config.yaml
num_hidden_layers: 15
hidden_size: 128
num_attention_heads: 2
num_key_value_heads: 2
head_dim: 64
intermediate_size: 640
vocab_size: 1024
hidden_act: "swiglu"
norm: "rmsnorm"
norm_place: "pre"
norm_eps: 1e-05
positions: "rope"
rope_theta: 10000.0
rope_fraction: 1.0
qk_norm: true
attn_scale: 0.142
bias: "none"
tie_word_embeddings: false
parallel_block: false
init: "trunc"
init_std_qkv: 0.0797
init_std_o: 0.0
init_std_up: 0.0797
init_std_down: 0.0
optimizer: "soap_variant"
learning_rate: 0.00677
beta1: 0.95
beta2: 0.95
weight_decay: 0.023
lr_head: 0.00763
warmup_steps: 81
schedule: "wsd"
decay_fraction: 1.0
decay_shape: "linear"
final_lr_fraction: 0.0
batch_tokens: 32768
max_seq_len: 768
doc_mask: true
train_tokens: 200800000
max_steps: 6128
dataset: "wikipedia_en"
Each number is 500 + 25 x the weight over its row's rms, rounded and kept within 0 to 999. Layers, rows and columns count from 0. Numbers have three digits each. The size before them is the row's rms in percent of the matrix's.

# layer 2 MLP gate, 640x128, rms 0.237, rows 46-79, columns 0-63
102:503475541514522544510513514532460520540512479501468468491465447506530491478569496506483531470488574515511488484488530520521475499482502510506519505494507522514482468506538480475484492476548477
096:508497479497508527512494451494451449474532481484491539505449507508502519505514464523502511518490501514515498466480519493439491477513516487488502523587467524508515510482494505486467462506517518
110:537506510504554518485480527503470466495504510474521507475514494517490487494518523489510497585499559534534481490531526495469487484499511493471516527522509489469471499544513514498498473490473485
111:460480523536515466573479478498484517518552502521549496475471500525523503538485487501511502503549509510518478479506505527470514503488504513469484519533488479509460491528502472502487506533494570
095:500488501501487523488532505496485538483481486486549503512481468512517513536516512470512497497489480487503525485498479481510519517499488510497534510523466555494491518520498505483491541481498511
067:503490487510494496494548514484525453494426490464540480511480539534559506507494478525471574513524481517525515494493499522506506459516456492540474486514482481480493517511525490482451462512529510
092:490517557510517529481498464482532507497547453476482502512482513462510521487536509458499545505526467510482481482476521526484486469498455520513500477513503489484522493495482489458506525465549488
115:520503522482481479523498501524483475467523434503475495508511476493439529517438504489480475522491496461498497496458510499554516478489475531494488466455507516552525494480477559510519512495497499
100:505497504510507477479518493456525498496480472501459490512472483461518548554498559535515492482465495510513518528474509510474521485524502503568496492530510520529521525450501507511464496495499477
068:477501507490444455468536432530501550474484490494507479477516482470520481508488496507508527486471473465489510539521478474532472532547500506516507509485462481508496472493458522500452498504498497
082:465482466521511539494479547513475492527511514509512481462484488502463535519462490492541513521514498492484509527530537496509550462510462490486516486488525501502487485510532539481522487538542528
085:449481478526483527531495516473513451473504519497529489488492570527495542520535543454486507530497525504514475488476503519520528479507482485510522524505465520468529472497513476483474519517533526
109:557489451537520550519498439508489513486512488528512527496517513500520515493516514501519544526475522526513483505521515502545522509502513492506526495475534507512478524527473517506512501533515540
102:457478513529490465491458503518498482486490501527490514485519483487436538504503490536500481511484517494434525470477497541490517540532506502475495500493533485513444488469535489497503461482501545
104:505436514491498519497454537488457517483491481488525519452499523507500481558543554481478513505480544510483493478546485503513513484491489470517527473549519539527462501476511553488465487478483497
093:517489461513514484489505551523524480499513494499446515517472481492470533487460521474520494533473525506484452499504552492510462494540486508454516510447512503513486555485539530512526516462549481
094:485461485484493487496472488485488480540484481478506462498471528491469512539488519512522461501502516488462468471477464507481547468470473505511504525492528478466463467505531534491515496541475518
092:494523531497531483494491475530508544485546474489487501509503488494520525550458476482435519494544529484507513481460523493447471477478479512511447485570462508493485511491464515532459507450507513
107:477439549530516507504497456503507479484497503508510529522502500470482486490544516502496513501471530501495527475514486499502453521503440465484498501480487507485466515492489504504512515454543514
104:524532515510562468486485471478510482523509519499542499515502528473529493521528461472465521524496504475479451481484490473483518462483500508469490501551501526481501509469507490492462486513508521
096:524457490469523530452538505497477510486532478526494456505530491486511526493528429484499456539509526509500510488472485517542529498497460487524499474506475488518514483510475523457474520513477479
112:545472511465481536532504530500463529515520459476530500475494493525510509481469536485527474511436504522479506509507484519540492493487505477516493468533500501478489509484488479518508493499472456
102:558510524526451477544494447477533530473477534503478515473514458512486483481538510479461483499492512500501487523511525474532504525522490474521524500507537514486526506512492471539462506466523527
066:457535489476479497526479503520488529482496486493523555500513517468462516507506501522492503518506512507502505532510472539489479536478478484485544541496473548461514443493456496504462495542484504
095:525502519482506485490471473503482456476482506492474483446510506497571523523551507511492453513490557500496538484474478472513489506493475482421506510474483518486483536481484523480507510498499516
102:517484500492504474562490495453456495447535473502511526531503464482487505455472471507494457494536517456500484508527518483495532486492493501515489463505520520516482486474510531474532510527509474
095:516510465483524478468478531474502492474503472483500498475503462506480509466519528489488497502470492463559549538490527503497478470482507520461477450546460502501538531472512495522476518481503507
111:501484556504536506485498491454505480525519476523481521512508517490524499439515476539472525536548491522486464494539509513488495530522517486470539490544511503503467534523524515465505485520464490
090:527527467491509524527502514503522507466494481475537510489538520519471534521444502505502522519510502517518492512514470513505498501489469493542522512509508553478503507491452475514509509481496530
099:524463522488561474500491529450481515497492466466474491497458494511498526510490490475503514488486535498496502503496518496470490450497463509517468503551456511466466524509516534495486508503516499
100:514493481487492498489434520521522478478514495495457501518529473497441547494504543481504470507475562466509514483530518451529487496501503516489513467475494511540521523432529528514472506520494452
109:519555466493512471420502522478479503504515502523489500492520530523475464520482531529467491498497549501487501481510545498505483506495475511527504510525536473515477529498546540467506470470485460
107:535525507499514520500533477532495490523535474456536492494512461483530515517473498532495527466544488527466531531473497506470535494481502514511489505505474483477469488490484499474534510507513489
099:502483547535480531564489514494461514511519475537523503488464478513479546485491518538500496487483511498497525465507491479522522498513499489502513532512513471458497464483499522495487505504518511
# layer 2 MLP up, 640x128, rms 0.225, rows 46-78, columns 0-63
106:534491473521499490517508514482543477456492530497547562528550523535520540469497487480465541498548479514501515499500463510505513524495473495516508493516487523466495476499494501513465495481523492
096:550438495516500492485481514482500529517540473529521520533528493539509492494516479521514525494494462480504471481514490491534490469502532498501493456495434501471482482541530510537508485460506494
106:561541540493508533499477517512522503466510507468496511486479453501497476434541503453512512501451565501515508503489486491444482496465512480514498489491491489519476532514492493519515552527520496
106:480512503518487511439491496495493499485498456525465489499491500486534546502499517531502516452449488477489495528507505489476494561494476502475493496508486491516512461507485508519514472471491493
096:487456501507498469482504533545517503504504502477477571469483512523495456531490509508520478491522526542528542502532470510485495500528497475480486527464474496511485550494525537493520521454550489
063:468492531496510437510521530553531496481521503495515484475544477482474482523510496510491479475466495520488462526519484533494436501503454474509500486479521440478506487474511508483483495593508467
090:491512545481543519462473526495566501484570449461492518495517518486525516535528492515497494526461490523513451473515511523481498479504495502515497473519505469478495528507500465518504541474509521
106:522470521492543509539472490449503497542474515477529494490478513479517503491497489478510517508514537500473479530538485540484469547507467470493546510588508492490488475497481540511506488477526494
089:488503493498472551492541473507529493495504481514474497518490486472506512524505506513489499489482474519511501532524497469507443472533494502545479496545492517551509529514503499513466506509510482
060:525544497474536544550498507501547509527498519486531523514475458500532474499455448537491514485524470505486501493519433501510504482476476505495413457538486506532533514475491493505480493517481476
063:496507528505458448515487482436565460518505491512488484547464516471446479485519496480487466537473516478453503532483525522537543509504478503534552526481478531482537498505517471500455482516496485
092:471516462521470512495476465498448446514551511509466504472492494512530504528543520545500519502507488524512565524494486495470534474462520498511494501482526507502531490520512476514497546517503454
092:505485481508505493495493519486527483511496524487539516525508541554472425526464529500482510525517500565490494470484506547476498505462480466522511515493479518521484523541494476520525509541518510
109:484488464507477465510511514488515458530519508516454473513509504522528486557493505506509535487486469511486523494505485485525533526503516487511525518458497469486476489533489520510519517517456467
094:519464510498561516490514499521529518510540512510509514486473508467512455495479511467521507509486525514466534508495489492506474489480528467472485501481508495478523532474533543489519498495504475
087:487525486448518439503518512513529543500493534452569529474507475490503468499498465541504512512531512500480467520525484516502484503509507530499515512486490503508538498484541490506460536517467449
095:501499517487500531504464478468486495555472475515512533452470534467491528479501482502498489529487520512517516480563476528531509471527494488460497454534503457485533513470498545466529473501522497
095:498507508523489491490487483495507511563505469444513519525481540527513490514466518539485458488490489497490507473508459510469500488524536526499486502522507543506451458499482491474542477479514516
100:511498508535510479487554482490497496470475560508520532538507532508493486499528523511471548528500494556488470494484543529454472547497499513508475527482461539445515474461486448523480501482481500
109:494515549501486494529483480537553474474504500493498486498498508508490480504526451455516502546492512515471501495475503472519487557491473514532491469471505508486514504485536504495486530542520501
092:523575524528473469507467496502524514498487474473524503516481500523517449493486560515515537514486487467490493490523478506506512505495510552507498515516521537499511532506542471508540468474542505
115:463502535507480482486475478476521493466488464515501441520478497502493495474534480514477461483494515538528527523487488507493484535491475503509530528497473522479505469491541450550507535529492526
102:550496482498457494526487490490484504474503491554542462494520453507476507482507514486516534500471530453493485499494504433519476460461511494506449490507539514472503543499476446579460486464508542
063:498500533462474481497483500497489512488466496470525488510528495444465514496480544478497481505503499496499445523468471485521467494503490496538556509465545515499442503489487531514530544477501469
096:539483501492531499547508498512498451482511510472476538492459509519495534486501462527500495526527537524521528457516464503500468505465489469482525507499509530502474470484487517498515487481509522
104:493496502511531515451514501535508481522472489494485491475507532521518513545557513481511514498441490548490505493517492505484443481548497536456506552525484464487507513511509460483461492502485529
094:519508495525559526475499482529450479483544494523462539489498503487537458478473474484480518434534524516489490495511517468530499496514468481525460473516491529460507509538472491507503489437509491
114:542516523463515545485521503495526488519546462501524557537491531496490510506500476509486553526519479510513502499502487485500511536563524498498486480486505527473475542491538518482496499520497481
078:511504484500532523518489501480483485503512504476568515488505514507560508453452485497490504500542495481480503457530489530467489507420503540487500469502523522527486514561502459550520520498488497
097:508505468501515515478514518493459551460488499458531527424516503522506534517492458465495469486512487471506472508464514514525476492482479530503488523501488545497531515507470511504477482537467477
103:484511518555508519520530536477497472543503466477470541472467459493490464485499520513519490530495507478487471475506499515494495460443478423487488499487465504530484501511505484485495478551517540
124:491548468527498460464515539499482537481483520510499485486515493505490487480505512550471490530501542519455487492530553534483493487425524507523516526514527442548475549472523474489487468489496466
095:532523498515496514504518456509595503503501464527528482516474485475517505530500521516485491494498479503536482553445459450481541496533555499546459461505493488498494525532490493488516509541497504
# layer 2 MLP down (transposed), 640x128, rms 0.213, rows 46-78, columns 0-63
107:499516507544495501519544519473478496484498500523516467501505528498536550454525512471456528493532495502486553495490529491487509493477515500524511471488510504504488474491510506501510532464559503
095:503448513513482533484514501503487504496551509485487543481488488549492477527485479538530519483510482511496461493514517500508471472523521475501513488572487522464520493512506515467484427472523475
109:533523554466503507483488535513548496502529537496559570495510459496486510507558523502497512548448560496543535464507490468469512431486491499488487499500519492511505506490500476475500497507511501
103:555545520508463512510496479493412521480544478513496520521511479538527502496483499527480525518505468492508518528501495509502490515483448522475524508542486534511522503500491510498539485514484544
090:519502531496498523483509501495489500499509509483478536501465532505446505504511467487541544481512533549479543525501488494444494530522496469489459520493504466473482550483526535490540515524518474
056:511478485494498464483506486473543522430527493512530482488524515479541469526523456533436499522499490511503500518461483506538485546492533473512479513527537480540488475493534472475525512466489510
100:470518490454529510506460502502519451520506488467473530464502553478527474491491504515477531480457483486574489466532484497466493496496555453489493467492510479495518523500490465547475496452512496
116:514474536506540481574508481496492489491515457503476517450513468495498495506436467510526498532527489471439479534478524504525500500480480507500509484550536508521519479495460564510530495505501482
094:512498481465484529483521519501552533491465518512538465502521500524495502461488479468503496494512499502523482493535475478493463508472510499542467509486524495529483502502520500513511551507524477
058:482477449540483523471514446518523501494506496520533475507501539485539468487518464489571506503502497470468493514494502487514458516503556480543511510526498494491495455511500503486495480534487468
059:527492556516495487496499509462550481516522519450461513512500539525469497480527520486462443518482515509468514540490503495510549567488531487485497524520469538463514515526506456525498517527457483
089:511493493528488555447458494518490483508462488491479502507457478509483541491531520523495494467502496511502528469502473517487510502521477535489487507459502521492508505507500530522488544497508469
100:500530488452504499488507497502521458502477535473481493512445553540455470511502555527486452509513489535471524492464510497452480506499475501502481503522504517532485510507513513511499466515521499
114:498509464501493471493538504467517452514517491502463483494516515526532535525488465470480593501486521486527534526484469490515516497471483474520474535521494493465501509533526522510489546518455506
098:472486494467519512477525497491524502503499512489522512524445547458517530482486508482507526494503523479535531465489494507491441529521530478466495503479529472502538530491485519541526510475497501
090:456536516452501496506476521478503503567519506516578539488522511496506491466494474525446499470496487484505518498519481485474559522470535457508516501490510517492502505480500449463455537526504504
101:516504491483507542471537496476510485541462480498522550482496511479458488536506496520530478497487539513557504515535481469471514510503511474504459514479512470510501497507461474509512516546505512
099:506500517546498488472476460472515517563440487430518544486508471519541496508473490478485486479506509477504521489502491498495479469515544489515462525527482501486471475464475529498504504471484478
105:488502540529477515475562479511489517453534502512519468569494490498507495525520523481490468541510549514449535518494502475495507502493481514487494508553458502509455502536506538484484524529488516
114:538519529488512498526516478519505467498466500485509519517492521477503478495498507508520502522496506494461506453469538474495495536508515515518408472449505496485484529521483482469479472507532498
096:520484527527497494464487484471480492486534439542497484516533486508537477488530506524481508552521505460456480518473476527557516456500454542539484504526501521498519484501491508443508496487514467
113:478492528471507487524501485510508525518466510532515516532471508483477522504517509493478474452476528535504485481538514473500544530444472508516518538515468499513484534523497496494493523499483461
102:498517517505503501481484524524495498431477498496449462517497483513509471525509483508517527496491509489493512475543521503507493536486492527444521467469499520485474539505455542567481505527531509
060:509466531484495488514461527474557478471511541494478465523524503508466470532524482477484424496500468547564478480521479514508550495518484513518487484505495510511501484509510576488495511496502471
104:530490491476507464502515468503505491507459543473461510512499530479507483528489488476465478545490523481506511516499472473497466466475492518451489518453478491531481548513446481512522523516446529
106:474541532528535497455478509491432513556510524510498482496543482510535519492571542504506474507485479513494527511512510512508464464541489545482499510515491513541506480508494477481486495501501528
092:513516492554496466484423463515474462475529498504441503471497484488536515518465535519518557507510489537481494497519499519530521472516459460491494492519493476453481508500519519481481483473488513
105:569495521478476524525482502508530514527491514489515538510496523515493512496519492493491504502482442449570527482490494492509449475558505526498507437468472525476500549454513510495505481521495479
078:496467508527479522521519563513472482486548507544484522519509515486533503494501507533460472517501568532514553462495494511540463487473497521488517500509509489492503492529516501519514443533472555
097:484515479522523533471483519524481531472532490465533505490486493462520580474493498439453492481492513473515501525446551463521510523502499495525481512494525504533502498506519492506497540516519522
103:491491497482499482525448496508524498522494469500482505487474504493473498471464497517494510432454467516557466509509494484480485484484489492503510462481472494522511498473526465500496479473512491
111:468550467498482494504510530529515471496470509491484495462498558520447489542486480518477500491496507469529493462529534501493507491445521497508510517505511470504478517468516438475513480510504477
099:508539520529517532521480499518561510488493491537530529472518553507440524527503520454515507484414522537487487441488492467491524494530525466543467478501539519502532504533528487495499474488505469